config.toml
num_hidden_layers = 11
hidden_size = 256
num_attention_heads = 8
num_key_value_heads = 8
head_dim = 32
intermediate_size = 896
vocab_size = 512
hidden_act = "squared_relu"
norm = "rmsnorm"
norm_place = "pre"
norm_eps = 1e-05
positions = "rope"
rope_theta = 10000.0
rope_fraction = 1.0
qk_norm = true
attn_scale = 0.37
bias = "none"
tie_word_embeddings = false
parallel_block = false
extras = ["capped logits"]
init = "normal"
init_std_qkv = 0.0351
init_std_o = 0.0
init_std_up = 0.0351
init_std_down = 0.0
optimizer = "muon_variant"
learning_rate = 0.0111
lr_mult_o = 0.751
lr_mult_down = 1.5
lr_head = 0.00903
warmup_steps = 0
schedule = "cos"
final_lr_fraction = 0.0
batch_tokens = 32768
max_seq_len = 1024
doc_mask = true
train_tokens = 157300000
max_steps = 4801
dataset = "wikipedia_en"
Each number is 500 + 50 x the weight over its row's rms, rounded and kept within 0 to 999. Layers, rows and columns count from 0. Numbers have three digits each. The size before them is the row's rms in percent of the matrix's.

# q: layer 2 attention query, 256x256, rms 0.107, rows 177-191, columns 0-255
# k: layer 2 attention key, 256x256, rms 0.105, rows 177-191, columns 0-255
# v: layer 2 attention value, 256x256, rms 0.0959, rows 160-171, columns 0-255
# o: layer 2 attention output (transposed), 256x256, rms 0.0672, rows 160-171, columns 0-255
q177 088:533461483468542505606498467488491534530415478534563558493519541462511492480471432567538525489410469492491409621459513546491491550412560484461554469491437541601441539590378581508454500493484414371625525555554471454506501512415462386549525546415591432446496488634491487498502525428432509490493527613551468496503372576500446518408508464483580497426477452581451465417483480561490484491577499506562545563472523539445509543494481499527518540489435516484584459481544516475492614490515516473411498533407497454497589492474494539463444513405445555538486582549566512523465427535414493455507535486486477454446475499533534540519540531450405488455562532463482444547467492514512483540553597462542415479540499499521508453541487512543410491506526448526384416464494454480492548499576512
k177 094:474542487535457539499429444391445444513563511496428501530531460447531505464516514527590462532500473445484436522497457447468452552470460478519455468585575489448525406523522546407498513531506546474465481431560601469396494433613627501433536552481557489493532509390519462599507451446544482487379455379409483585522570522501457564511402546453523520484479475552492473508426478496479476534499544484481529510475507402519573529462478423448588439513544504506541514482509513524510421533586479478422518496467417547432549481482557633508516585405457426496442445485544463551463596555453488386431473452482560527474510516584499510557449482513527451624497498520546584516462472527455545484484572483519498473566458561439498521564509456410577481487459549535562556490471553438557473460531592
q178 083:436408450499385511524460562529485459461499412435520476530413523478586564467519499402369509492474438520558415423570488568467575504489610520587560477472530469454446494532460419484542486518521526531511564470462473625472524550460511503495438454512568565523480442402599557506467541449464457447404507484519513522592479494441485478560498513482598517568500469395444497601374527524455535489512454539534554492574431492485358491520511538524509451463521472446528590513504512480465479494490556532398436512506505446492452490549474589481457567492488501554560495566463537426411511426494537606516434523385532453423520519511510535553558467444564497468547556468534561594486528531586479458450423508565501471533492433571510521539512474486555505556540491493512527478497424522587447443436500
k178 089:548430538431459489523538501535532447454517514500497548443518487489529511505434438510550524429498484404559452477441479617547477597552397462473477541559527483560549560485476492548449498538449510529574483556514478442558569403456487558457462532608514463405471499513551485551414486460477547511536613527484510503562597430546548499476460430629527538532496567507470496526552481537451491560477486428461540439534392336480499456482504484555483447486501412481429384560482626473589493472437544493500544427420530495421444502423455470507591562504467543598490453454534462407564510521515435448440498525525532534507421510452483453521437572515509485467500532530486539531451554492462566470544504594520543570447475515518516492464471381442457607475463506444539460489551490502563389453491464
q179 094:387465483419510522570540422399490483491484537505453493525467501543513390500520471428537454400568522536373479475422500525507606527606479505589503602517526479502503509383486500518533481478483493536512520462399562471564496559440581566429443580513551538499502495472495589494464506557488554421522489490523462477501538439455472495452438524467445489432537547533494557501470522516508486419407500571550483532436502510496452551436514482586467528410502635456462448569497539402555513533472495514496482533509480449445503504397443420466460382533452508462475547457436595547528525476452475540489509585467561497438533414528457505449488491525518571564523475503521442481534523454522587524506454520459445633637468528491487451486418447462474542470494546444450462410549495569629477527511411
k179 103:486528432579493402520491524506471547540540494472430497563552561433509527480435511551390405531487415525544451453613573500513407543457483521479498419528547532511488449569509517539452479496571472480508499471451462590497489585619508531503515456541535415497532477522508555561475511415514491500475474592468471448444507511499470367423400498514485542552534468516581495514527431439543495580472495445460547551480459586578499487460499528450453467513487507527565519456547480556508577538535483515560574544471538484472510555487571526506447512460579490424596481382462497564513457514468511510525554511536485577617414610492480445465586547583519552439537444515479466347533538466577511423470512448531494437447542499480583613512591489474537533587506418500466447622505515457487511524547575
q180 085:550465576481503500514537520585507456529495554407495564532522437503467454547508440461473453494539508517500513444400560473532522515521522502547394598519464467414466499478516527529446443562506515435447564525580504490434508522548577509576547489465576497524520379459626386485355472486401406482447487447525460467474468549485517499504511435572535539502475490506483464570556499529481465493502430411567523493409475500479468459452569507479527513454393505468659617394556499536534473535481540408452526503504484518445582433526505505508468533431500508552430511522501410480474538489475468588400469413516478502424560523516431510509530384539587549507497519437454546516444552566549563475461582525574491466433574553549480483520488473483398580470558455523545527520502499543426544460476599
k180 091:395561551371540489524493484443467521482547499471504445497527492442487595541546579545497528499469595519509447528448432565531455502522524459515498485571497514523521492464482459545601500513471596407399478428562412424506488528539574478405475584504502413476566489538548525449552454429542584518509528568464537457495524437542519433453332497430464422454529452532557457538463550478482473485507492501464505526511589499547544394421441489470534508510560536415426529512467475493481502552562415510519492512413535409503503579402608456534484527509405509543475516484550504469555475476523508530478593632547519385495538562458489455511613617527508503529432627506482442485525509556454469483554598566497521552442462443532538477518502489497483530549443559467530556545495459507565484562498533
q181 100:457449448511447490409533476566571477478453463529566441513552444477510460457500465529481533578459455479426415550554413465484493520460470480545438475537418575462563486543452488536492530471465467510563509386478522534473614448471543492536524464532559482456447547495437499552555526440498486577511572564453562462506529618490524498553508509449505438523439443450499427582483492492475494469534426485444467417568420537469545603527545548539498460665433500529551505512466553472518538566396465626464508491560502520473524530464494580496482595522476519496468525594497509516590450466582489474385497506534528453482519405512485485511525474437502484469520443492430508414566469394492449547535579499592514427543516403550460550476481511528571431562554523608565501473589380500523506563597546
k181 098:498589441480451473503456511473407506517475567532540527423450379498493501513471529492510481483489483599590504519472468558578571512444520435467477513429575482584518513458467516466477484563590506538494508516505554443451519525535592456526396509497575574473565509515563514457455474573441537545503439453527545542506540517504543501515503490506605630570436468417524433469542435548505463537539618544490481496404456434461457508349462481509587432506539487558502442444501524509543450433451566569510418496414611594520455486533471394411593502466441476486542481582497482516425507527483463378479466538432504557557494531609490578523463511535442479433473474473423516537562492494428529460505458548551525510540539543524452518565524514448525602490472531450564523490548424524610479453570534
q182 092:498458524536475563477523544511517441542570543559424570459501412548547402488526394563531424463543477516474465485531488441485596446552523501594454480517472498483408403434557573450337404465490478469580594577501506489541459426477548484532531426461491458574458410561576502530521536507546497475469439503506557464521610500495496613455519486462512589490500508546550499435544528505558521529634513509527436531448538582438582505397487496469535524502448499467469470423482432489487464575567488517526440551433482549436514445490496416543464536448492498547467494490456514553505447534498504459534616513598475537579430575453455487540465451497503558391462502463439437481518556489548480572413609574492514549574514567485528483469500496478496477523502562450482534442415521402450541559540500
k182 095:486506523467552462548461508482470562408471487447492507553507525494445423435496424508415441440493605454488499545494585495514441432431605551427568435558546500461477594554478494525569484513495491495512438410547544552510472577491394491463538513534518513522598504535546475434474483441437451470517492520440430564506476515541492429548494522450568515536529484488470476461514488486553551526411442559498513594419513513547369493524510473475458533437565526508530556566506490401441582523565420490477557516466443583565629503479517493449438483498558472481477451416516454536560563456493482373565507486488506578512657510505503496510542579516535489536534551425461502542517589509477473450519493526418514436499562452503533477459544511600530500483469607464597374456427490575394418498531443
q183 105:452484545568480559494511531485517374511523490549595573487531540450550560500512393528456505556471615453512527445533528567519552536440452508471562641515502489470505490525415498556478414489505529550500534474481451432635491499590429479562523362529554506537490514560439561442487474598498463567549506480431608488472506512496509527476486560467542443464380433499505510485571508533506513473445512548498495491520510491498510433469517381549529502492468407496495532401536512458547512537459556558544564560622517516544521530445568502523577435472495372492499571547494468536608521562584450472465449467491544507546484481564552440434407461455426511542498413444535520520484542410554449497397496561507548480574516514498521498530554499513506519481470557530548440588539567544419441593513579
k183 098:553485506523556493577472486496432439471489537521485443482517475431457496506456532544507506506575563485468542505555440521533435541553579604618508515443495444487471480532463489562571460529513602467499475458501464479468560491340557544490532368445548564559487486505475586515452458486537482581496490567555514484546568468543436481577388503522472542485591554546441505523472467395508495454527514466513397519353514580479480502502469576453433529515402462551571521471560480472544517449457513560430610495623509505471469453459388402478562352569573495531463524522520479464510570533470546478563538527588455421559524463489521550555502523490518593436538507567554546479549528396534505519527454493491550539468540530576486478511429498502566526445501512474532496463445443454510404535542570
q184 111:498465497496503517490471558466479554470447509502512408412396569596486534431513479501596535422535512428397365456449526406548501522545470496487486438412507493472488527412521534402470578493688486471506494490534494498493441505537437480493577446593548426497541496539534513463455525466401489432479544446485430523500472487478518446457478562543497555491557521519429454519520550472505510462534499527583463531403508505475497530482481557455495544403514499472460515422478523486434601480462504590541560531482463614450468413564501431517517510516515445572552483437445566604552514556473505353548529475511433465563495476451484419465410491519550507584372545396475566465527421514567415488516498389485507509478496549462603479432545510536466474529497494442475532520487491478443518462473527
k184 097:574531494525524503557485462499465455569456481498475565471484505542410516477572587377401524575469500458521568567506402573456573436438592509554541579523472527422351444514479567513500540446436502460415501494491561521550547516519565541529440499494494455506554519506492619473472478494437462582624488457484515387502462441463540459566492557502397508524480487469445450442451579563590491432502475436563554447525577569484443526592538540481542522539344433504517507504573529531474548584568510516573438528488482585480465566562493535550493541489442517479464539489459491523593563532543445439521508495445553455589562479534436545426568496469529558532417544500507448468540534490535459499587521504557552591506456464451490519541501566496543473579542463479528440553554509554487544459484542
q185 095:502561500376466530562546527499470502472424494467512420506439531433483534580501559464421560526415465534463487458498519507581471503563583431540492456563494562633398494555463476493552497559549459422500527443461505425568550446515513489541528511521525423484425499445473503576448478434527498513478541583507489395494504438471423538411492469507419474500544493468440445509484500463535439481456542449408408567514437526501481501454494473559514444521524554391528418415559445502521496416567475519370565454442476434474535476448500553591492529526555515573529513456481494489420600458448543537491513446561441557482524441517528473477495572423466473577488444448533472452435590567563486565568446450542538402554523583494578484490534425489513503625508432407503484533493512432433573508517455
k185 090:456519516552530577514541484520482532501673512476464449535521515523555460535466512560568507544520513497471480435464451469483549507451520561456488539488505515523565568422588484585367366516482534448435607499467480382523453556627547467465459469443498510509553502508510437599518480519463488483467572516520453527448490541485423540450417501502602520468524536515487472510545487447558510508419380489487589510468546524500522489467440414547519480504618554508409456562513447599518442517467455504458512502484431497461415526474560500481547536551519574507554447569450534453500529498458374547492562504531486491496487514401463521386438507561446403573544496452465453417531461469493570557521529534436386524573500587458455457577403471562517523507470508466477535614496527537483564553500503
q186 110:446463548463612485571606557581503546413507503598462459471477514541521558531463483493521516437435556542454513458515524542554533560588507497502503422528498523487530546466476505438462527510441578506479505578537422389531481599609495400446528554450490610491495402488522587587434541479463523523464602530567511480544457478537482448505533541532567548535569443440560467505457523492467479479492458526435433485501516530502533416509478556479502495421536409423503470533483508538505521492514560470506432550433368538515545593475506515415489549525484561523599434518390510499492515495506576462470401416473521488496536554516395510488525499557562490590567538573396504527449573422485441452456384486538488445483454547558516511427463470527463394409481537542542487550507576475466537479521584
k186 109:433555562485445442526544388454618492468520484453500474460542490415496477520565501549519518489485485437569536451502484472460415408539516340499540474470505490547425464462513542549553517507464557501545422525390441492579543392436522462594558552504512467486543465491499440510600486500425592467498534439435442539506580513458552474484474546482423501482486559557517490493510509513542471566508459487491580509553484459552490501587457511527557520477497493480453438454541545432510583552429525502383537565553493576427441491486588539472550509404506548502537541517503519445579469545458483335527628538518564490447536496534539483614511537581566494624526480450544517441553502474545579468440472495480526412484517496543587439549508538456499407472519435577554488484542547523575446489546533
q187 107:547499464468487419621522461457550595483475482507556531424530486535537541501505484588449539524391456424531526459546597421458567514467462461605473474459485527530562535527490496499423511499469550451480484644561489428451385594549450578503565432496530462464416429425567454497436524489462517425506543519547492554471459461425498511561470479506541488399499559503448480571462439530454519452466560462503526500502563517529492445379544486510436434523616542430556463393450513457516501472449451512433510550461454500512652501454465513498550476508508483461543431490504509489595524537538539501499495355540554535487445571521506531483498519408532413578542417485555562511512560408527475557530499432482489563481624511402523502523505461505578451506469526415527465516559517518443462478460498
k187 100:514503522551499558470524480487502532410521547524413467555459570554483455537504544486538543436595577438454439460486476561561546486502529484505495415438479426526547525492508579504620419510468476532480529433459465460519582520415425538533577483522511495420569552518587608536526491596386569533524567536549534403363486390482526397567521463448502416480485500508513545484489462460576398521524528480513472488419522543480480538589361524397552455475566546457444452524476422450398554422545535445504492488553485554437459495480526517440489508538448541432571468518498497433498578409508473451507514529573447456463477405544474586444516488573518489508521518425494497478449508574452526475475447443495501450463524484479510550416499456440517505427510548497409493400501470558442536525500428
q188 108:427488478535519530619452463475509536484583511517526461496436493487535511539457463462571407456681444558458577488519512460601556506550527497461545500379529484399561465511483542459563473471505420462535515368470472568541526482533434486592544466557537474584585475422497457436540608497486498472462387468548513543395513439471489499513466529560545576615573499417466513469463430489448496453483438443493520540494568420448490512513514490475568506510501518491478547489486526435446380485533542528501513521427516528470420454498427540505439442447521433479466513621524554444573482469511588514481536614592442502451494503488518536437519583431457439492486476521453541396470523501383524516618485519521504506510517547566509498544491538458592533533481492458505525464568505560503531486439437
k188 104:535474459492523475571528550618492499581462506448442543420508621424469505519431490588460507486482512521571544527477519499549484547491516424501421458576536495440456554441519503496438505509565560504540541460543403421524440501499410485429450531535553489505431518463510588477592495457408454484549521465597622473431528466554497488447468483553518483412502574499527481411491501538541563518554482469531551490534493555546489539544509453484437473598456441495443530459580523530460519436453526485583446427474600500483582569528558507468429471547505542528459481512568484481511505544501577616515647472460478496567595509434465523548411527589436519420450418451575480442418514505532440514443490547536494444517502592482546498544543451526527578521444474519538444580455468490462573384591507
q189 114:471553466506520467500555488446517466454554593441462431525545622453577509578510532357499428491607546439525451406429449520484496441532616528569523490514413516493521378468524461544487503531500488469440502455469479531464578547555572501451506583517572466486574530557540416475517439503548521456508475393454606471440437520475466548418527584441471406493596434567485549420474486564638455503447502483527473592544440509575499469511424520496508522468500489469516518566456562529538507525560505410476497495572565516417535445481449528605527424533502418506379554499520531539557509435526536497406455469497521445513487489487538467505501437531488507516473529553526570506547420535584572471531517514558514474453470485574429536498463482508513531500507556555562513562491359533510444461509547
k189 113:535450483448483499503551573572471478508517421495523486565461446461508530474405474471471516543482548531597503558429507431428497551467481570574535481514544560473499454421473491459437530593443558544506602411414414471459477589484595589477513526495424494491532521489469459494439617462419444562492513651505495558439480535515541536555525445515500518411454431491472494564525527523482561442487517410465450521505549590554523490353524500478508508515438498431575437529430524555455532503465426463464467501500522457430435496458444475396480526505532578540470546427512494493479421422426456500408556424449423457507498466517486410482551536572529556499507558539477612565488458482474527586468531576582545564512471467432493513432575614551517452510538536482466518510567548499524480461526600
q190 103:514532501525530447555485581475499437490553512500516582467454470495416475597546388433529453502638440504499459490576535408462553511537565545438481579445506575488534526619479509613544454564469546430579519473549473544441381473462490531424518456471563552461471504476527614524541500507437439453518483490525430420498499542459445512522509550458592552451536522457563495484436479518543509437532566445487463530490444500635435401507555547539464611559532540499412473564538510477521511433501520543605559530536537512519486548498543504461478519462502439476520528597474473451432485514451525477498509536576448450485559545495449580470511611521596416532508489473505506464535416469492551528390481463561589440432485537471428597503504485545410490482391493498511511457520536582489586463512514
k190 103:564456417508514544505516438500532537481497473573489546319544457505562491458503573480482556514526500497506458490623574522444538513534447516528515498551539449578405472583538497511448517384470455564509560490559565411530557520462539540485460495618411520533485520483409507473424496527506455494477525549504557487536479488438443514487560574486514550548491465472500522569492408464478505426527517501538459529448474370488528455537461494476492475486532512463512566515527527493452505472492527538602598611574548416445566486439537471510640465528581573529507503514534501448505443529533477450414617533549435481524496480465559430547470550529471601475566554395539412465535505499544557576568525578499519448509443461477570381456483450469602463521561455510490477476484506418579466572458574
q191 106:470525480457492569450479531392448612523533484515434503563501451400491553564438558544531487470454453523481552477552526566491568471519480554555553484577492508436562526513562510486538468474495424518494474586545526507506603434474584513562510544444442457527549558462450575495507534601592441512549498507533568600568449559485451419537406486586542479496530428462540547460514542505479465483457520456537473491535578424578558583544426486449534421447477445394523444487513559535432482420519549521525490477518402477505521518435587551625531551475509455614527576535479447549539499539574495541505518567496444574509510427510625511522471467530550456513438467573487531515512426523467491507486483481444538517482457386486503497570437601496469522556493544546462532535532477426466556583644438
k191 107:468536503493540547529467463553453543496523433475429475543477479562573573578483509502497433430571509511523491486470500503512507452501505546553487513434530456446474473490563536497484513571489484422513459548537453557546522418419505480579506499503475602539431585478479463409479524628546468486576456499516489539406501477415503428506490546569510490495454595661528445508493526473518569481474535435539485515472478428413543391512421526516496445509457405430537498566425545556457458486540428517488519516458623448488538533515432520579524496528415498468462550526528701458510452494437488491604465458564417540536488536473415504521411434461507473454544373530567497525578489519593463468562505462385502481532509579560504446501537508492408515492452465499428530449550506430524448473473591
v160 092:474503448479534558340471579442421465534476453530423487467505472526524561504467502499419500465575506536487532475468465531418445486482528436501483558454592528511542547470509462537499461493497476516475511558514397540524495512531527448479528534474479561531334647516490391436472469504546534512553409496522404424522483524518513527531605431572453513521490461546606392590492450502460534513532333532540542592477484483480498532437517558605450510489573418510494541499477577587470470444522466469480450425491398517480457467512545511501458455507586482490449517473548522491482559512501479503424501426450434486521482517524473460498464539529480517501483345454467554491522377569562517563539562531451473479492484571449516542538480469446595518456563531480506548514484414452579631465489470
o160 093:542501475543455547556620509518620567595463576524431484442509505477554502558511471467511495533397566497465478444489491522525454437548517528420484498561449469477551467357598408516476428517490487402586529477449500511504590529408479568448479432574554501535467403474470517567427522440542587445517575525449475467470507444433487425493574522544461526427474474443521545472466611484519545577542549530390528382490604543460461539453470475504427450532495547530473583595464519474444523459547475524492479491445520524567546420529430570558575553517375490464584502551488492531486529501466576488546459575495496516556547533456544454474501578495500472465565421522492460460439590449500536485417468453462509527495572380564491483558518489506488495549483467497506548533479516501421525499500598
v161 103:500492527484466438499513591429513478519490506550490492505477483469523542502477488469531595530531499446491516522496543575522496527469467500557615485506548430457499504465484496457595459419485576440406546552581488502500545579466488483520483567401475451572505364381425529527417495473520496490511485434431526497509516424529529614501459597490477487488494543537449409534530475546497497428547597502555524545468480471426475519466400581452543532536490558465427536559547573539582517505441504521548484423574503551542469534441510558453489468531598540454578465469425465401458512488519421410494572474526537507477459497474415447467547458559457520544439496602461473556566441447539354595512529471437473471485507531442555421489534466599410489430568514498502616494513490518575438542621466
o161 097:533426516417410489474505536503552505411426542543569476536511492496431518586469498584520351546515449527591568556516588459471572480574517480545614530401589532501515537589576521532518471538470426553486432546490469538456453399511474500508440476566401505519530527574430453527466548517437525500456560454489455486457544535423526481510407528427438574493461517501569499474607548455541464487466438445556553451454458506545518572434572437572560420473457449502544495439515494450499526498511498615450530485421532454425584500553520468579443474472507506457442552478547541525534525465413536602523387573420422512542498452468541488524507523472468484479443463483447511484499547488359528460585527437473514456431577479568528481478569542476501547458454554601498532485500489500500499430499478
v162 094:514593499503497529480453573610502534485526589523499435433541557491482459553390455517542477638521456441463459457558445523522460375451480493469449504438501471482469506485582499493493472545527551463433631436493570493466569473484517475533401498553528438562492505501509496524475491488490486443518480424447475557436545422445522542437522430517459481513578507512379453549427585509495587547455504464516612510558517509488558463491502507523519534584504480513521535423423452387566475544491510525371433564428488413565557505456490516526432580524504461520541502447474558522484537590601544560420589501447574491515506515530558533489509485538492488451459399599506435526520461450470534457550512514523392563478469381515523501553565483489476483470478453469587515456577410434533541578578503
o162 095:525384485542536537521456459461460449504510502451461499529522511462508526474494580522558501381481530546433393489436514466502551564543500496508569465479537553483461516529537568455582436380476500523434433523532476497548523499466484461419545426397414588402529497465530400558412416493483500441463473542520470491475463502561447534495552510403434482470575497463554500484459484504550402430563566413505525491487533549435557493484436523560497586497569484522518415558540492469513379501499577473465589417526576571540440466484458419516512504496472588508523533460488546510477614455473429405542498548512422541552565448592506452484459527571463576531531565444534466534492548414493530467568478457530566469514440494520486382569436436408465486477518525354523482539497537564491441529536519
v163 107:433490489420537520563501602446545552469426549518486537474539411547462404539458533499513520497550549478411507479470490554480539436423529480459528492529536487524477524593455597489520449524560472566511521512431448545495488412515487541545488522516441528485456543490494483567504456611474571459457616524472455526443473556413463554537593578623574545450515445491485563536581450472520509493563571486613549578451499475579540532601495463557525571604493516499521461467607455482453511492601525364517496496411522461443557426594598518490489440453528561460458533496482435543583524481518582535433536540474545523612513538493533471467519478460549477477469579501498469549469497480421511532635507512520540523445547485568436600514454569504560441522542473517577534473502456512537524507551594
o163 101:488438474534454444525553465479504543582516443464582461444453433546538499535607377496403543450501563446608450451536468471569459474571473466572449539552482508523520532507480423496531542532531478501500435545549505562482507588451514438438490544516411463541530505484533499414489528456506545518557563535449484456503553457502386424401559476464517423497443527473510499439441494419620464552453512513524494564413491499567475417417497606516469452472497460565505383571459486484563388463444491513538592524521483507557380450407515481538507482551593483460477570507475497530464533557453519487527479542505523546441529553486501534617435555481473474511513562527546475506548570490544504448482528527548506445624531569466536367542572444570467487611466458454521476482444569422482505441476516
v164 094:507480546514543390474509404548509471389428541489519559441558479427512477533543443534395511488571480395466507549491490471469450528504472508456443472571512548479551511549480468492483469544596481445562512526481406478487495454492550501459472558439488592512451489523513511614557515490526517545412547496461547442528532453501447549454490485410510546449421505464458510497477471517405406517451396505497583574567491495502616484536547511439564593411482480462497600627566532506413478530489506467342587527492505573527443442520568413481547579571515545500496587499427566481497505528530395486529462659575608491512476501533525472561487517514522544410454479439589517539506496527544481520470532479463452476488448469568511539391542514496594472480505477555477483460505438515541538499439491
o164 093:450464407523564560456448477481407515554611546443505454624526522577498579513564540457468374445448529505523516517423466497569484548510496532499518488412526403463529551462381426514468613546410474512469516442523529465507557492605452408565542504452551402491471500478572571457464518448571532474502454536583493446449476458477502378522492515493511527457626475450474463436496499478572564450518593485432454436503489507487477518541458385561518533506520581408524519490445539513497541453548448472595532442496518543490597472450475487440458451576470529482545485491475510520484418435465533555529494441523525443390624489409497508624573480503482539527521475436487481509495532545443468458522508440553469469515488506553562467437497503446484478520540498546401482540511512450538538580558579
v165 088:567515495516501501543466501557485567469565556477436414511460594468539556534490478480540551523446566467607555422529414496411425499435462501521542512529570409584604485501495556466516472479416491453592519438541416498538569469539557515588619511522619453451547472391471545464431440516539495501483501593520468536468391513485474509479483487455566449502510503487557562528430512540495458547533503487434510536437477459548524543524474549589511559479519512497493371515453500501455489465524550500449576395438457551491623575502492454445529561499495451444475485450487403591480520497487533580564505472486438520488494475424418541543531569526499477465453486575548536509534527503546476562549521550560392482492520615444442559462534593530478515560484491485486377573484425439481544442525604
o165 092:458516581559487486548588454452508471521512522523448549498526427501455482413526465434392564532561491447495456530467519557525544489516476621433420571516495550481494548581579507549420560486493466452491396510467622526483453554469585439484502518487499553574445519493450464489418455482433472574490510448470443498586534559618581502533529411424484555440497555458504546491446493531508446500501576536509520439557559561527502463466590500428488498469585454455488476583485510456513498474449437538536421495566413454506562433559499410487559436452532531574507436530530506505544472499528452415429545377502547476419534582561532489561395503526500577439460487518507456416512531535507452439517479401522556516494508446550466441474469550455443552545562553492420497406521617479456502438517600
v166 091:450538528480516469445448526525552537514449509468488481461506503484460470548411541493479534466521470507444502540488550520546384537554565430483446494494430506522535542449504383479548413578503576529500509472510517502477507533481527507519489448614438502386418445610520594575539435457490510572521517454531508478473454478545497622541493503575442543550447512479603514488504437422474658470611462597503437493564519569497519506529556487547486559524478425599541463522541448538618459610448453521447443599548392533443506489429485549555444449528389475549447491511524458510493561439524523498527496563478399480455550548486433429484548532499568469543528439415537536445486509467461527482472493580436450531488477393557384543532458444563516442527555490534492563544576497459507453538505489
o166 088:542545399464535475519546492385442481483506516476546423522502447547509537569607541608556556523513502436410436415477503476512512511469442472589507467584545523466537431565462541526502455464484498477482434494512362436477568526490535560465473551476395618479535509515522484468449519485544434478483489603487553505567497566475479514522499552470419467461473594463453485540541595523473623553414479537411564487497513527383544501528495424553545486453430567466512478419531461549426510377546481554480557368505524504436471513505509513569518522495419525506596508562476463438470540565541491497493469419475558606560437447384540540556558482541510498588612553545484546503518555425524452443501514502624487512511476541466488487519476524530573460521467506489518455464485525518418551526462456
v167 097:506440431506523453434447542557598390419554447513494564471479455566452520434487468400525546500472437544520517448517544469507446470473509586506575576504440463566381476491468515433394500454465590498545457543508490464550390478471515472530491464509430498554473465438599513531545512478580379545463537537520538509471411492558423495516568534491537546428517467497473519533463426568414491534475443497584405543549548486555436523511520450566577444462476452480593431468397531542517417448496429539459562550501457444421474520544508540505575546490635537510499547555494484496464491436562616566569514469564494557480421495459479524518478454502507469562539545493521510473582484530535463504497537518510474520432563423541427471545492597538494415549533510490417403568444545471469409554458533
o167 086:577488572479471425581506520430496516559436543534469497489513464480496466500586568509410560494589411407566568540508459549527566501486523512547511560552497458475476545544467481517527600453485480572509537547491552609554529522532579484511578457460604434508536482494520511456476485448372506565489531523582451438501492574507499481465504424506535466484490494499531433475522555468495441623444552507576514484464444523495564472531474525472499559490444589530515526480511408536475619485502582508542488461496496491520494580581446468489549565460516453515551503559551482464416409510433471499577526511483539549467507503535526517630532474485475471418490560559540591397497419448485662489441389534449551623534380540432483463491549431561568466431530451516571508426464507527514468429524473
v168 094:557441500468495514502418497483489461598439487516508497438452461420557538474521585614525554474433576504504502492493473443515441517534470504478449562594431514573475448467503367479471526479530609393472449528562521517524511523508519490422561494569513533541505441552487566500481538499547511392527432488588534396455512475469462394492490516465460492485469502461534491441452646494562588440506428456450509461470406496442531582420537550481477463525492423469493507597427471526529456585562552515470495548495365512434542531602495465442440518409569432424542505541425537475468516465556482519471531531504459439586489456495544508523490518522438524474412433483430555535442444468601429485494464525480499412522520548448527575448468369465501564516484487513557440433473517396505493541458557
o168 094:490520497463629539503542486595513431460512512608502526566495549410471518536591498463487429521517429537479474506485447453556488501475411516581578498496554594501504408481636540484550526524473477568531529472475466452466432498516536523433566488565494463407492493453469480490461507495526404468543528409463538463497516517547457434541548530511555533456633496481441552493553385525501496486501466477399503526491590534550495532610485419438455569525523510516598510465487436495469465523484520554438524508570517486466511495598485539539543497475460520519438458592582479495496538569528541515386469589439514500455553582571449514490604442467517435526559432440475511521509630553447489534482540488453448552493501436489464511462542474528419564353544468467511419599490448601567495448572515
v169 099:438571473408539396560547494531494469520403501519402606507514548491482588521422461531531574431487503432628551554501440471456451505398411515543471482483529493430467517521503491457549534525555525486423418509412562551515535569446411481497543501481451533430546453521513411542529486469521579591501499562477548505433463468425529524526426481430556500492470558466515467517547456619540521452475487507507491486460523485539511472563486442490509455590468555484502416549475477568450435440548441510425444477496507611386493458495474451516495524518617471459487497494545509520508489451508435436621539410455454518572532544520486477410526543539484514476515512498509471422572530587530560453418607533554447405526515350529456456533474537511488418539518433456473466426468463518481561535558569
o169 096:582480557478463423507377459502525541528526475459478406533379450505355552503440542537466477530513429515507417480554478575516495551522547434539457495499540490459566486473478508488484469486473482604435478482601423469423473487547550440578547489434487609573496539440491543524460464502479487511565585445502446582504580555537507539562495537525379498499525503531559435461500486443504529589542541510525377548554506529432568620536502481507500554414465523514420461476563543443551554494372575408516547461464523489554553517509545512490557565407514478511544428562478523538505493608474507477460462485530560467518516554521574450657593516542461467451487475421494550488511510427504530532534550507529523470514545576489422537449588514471545556486491536606481519516514496494445424428439516
v170 099:561517462497453499565554510427475530557520431509560421501438473545504622454503468430603485476485405522446482556462503472492505584507484522495452435540468449543447546479581475456546499518496559470549556542488521550445491485529624521450465570644442522505436465550481495474507492464545553456497413461480546592549562512437561525555507446484470489481448512470538445567428522437379462516453545507452457545509403480581584574484544562503521459494509426493566508519444471499534474549403415382503467525451534551483479599557376503483455421521554603607517495549518419435376478508560529496508508391487470571485474574461561543525490495470476481459493489501480583531450522529480427520425549505454422558548490554492540488563354496490498430483530550504507525439535566573517544525485494
o170 093:452423422523517477428516578535519500417457496570467506544638493483498464573451588514532497551460555528566513546492517482512507379502482488512515526440475533415503448399477406535430539542460491493416463508454535466507492604518454443508566458462507499413584592425510500552520487430459453482520578447456518507594468539498536493485485555530431482499570496543506533485441567517561500546463508408522548555459517583520547442532441510512533623561478530548479437477451479548514486556589515503519551484408436542555514486473457471617445528539534422546431522556487598496548537471440471593489502467452509483486544392519510478380438497521458439509567513478512454548508524368617458466518445499533539550517470494573547612405574519613517548492555474531535433460488495511524531474525383
v171 096:525547539426467542541590512500520539619530393446461410429506572466483518502504566526458496474505513526464477502440519640437609430499523569505454485491511563468549563532457492440407493476490519519587538530501573476489444509503481363509458536518494517492509504447518515488523591586470440526616488450454558501465503476446517458537555507484522465396487440479506495582530453494540584527445495459454536483480495499475499508464437410448531493552372458551351422457459550591523482510481505523538489512448454454550585493534513569455493448461547416540450475511496558550427386548437506374610501472549408489586429516480512485476566469411542533549535511496385471496512493555485420509509534601461539495541515504505521484495552431420543507438396405515473562536445453544485511496506521
o171 093:574409489506584470476545441539495429525590566527496465431502538419421401522471520506532465487478458560583556530455477435564603450520468415400551497541519479495448434507554636487521522465556478547602455470562465457478579588490567528447512494534489505515534408479474485544497518473505566439471557466468567491510512509462592504473453535585612440504423500585451466573422492528441420516530472501599457563584552515451534449545448568478509418509542490480518470498534590510475495626462542491414473551470554522565473483448408518580481543402499475390420486507555541493504506450519524553403484475487544474480509399458425579571520439464467466497474399563517567441423560525492538441449529447516454408553463473447504491533565466544547463496539529504487562530516482484448497519453483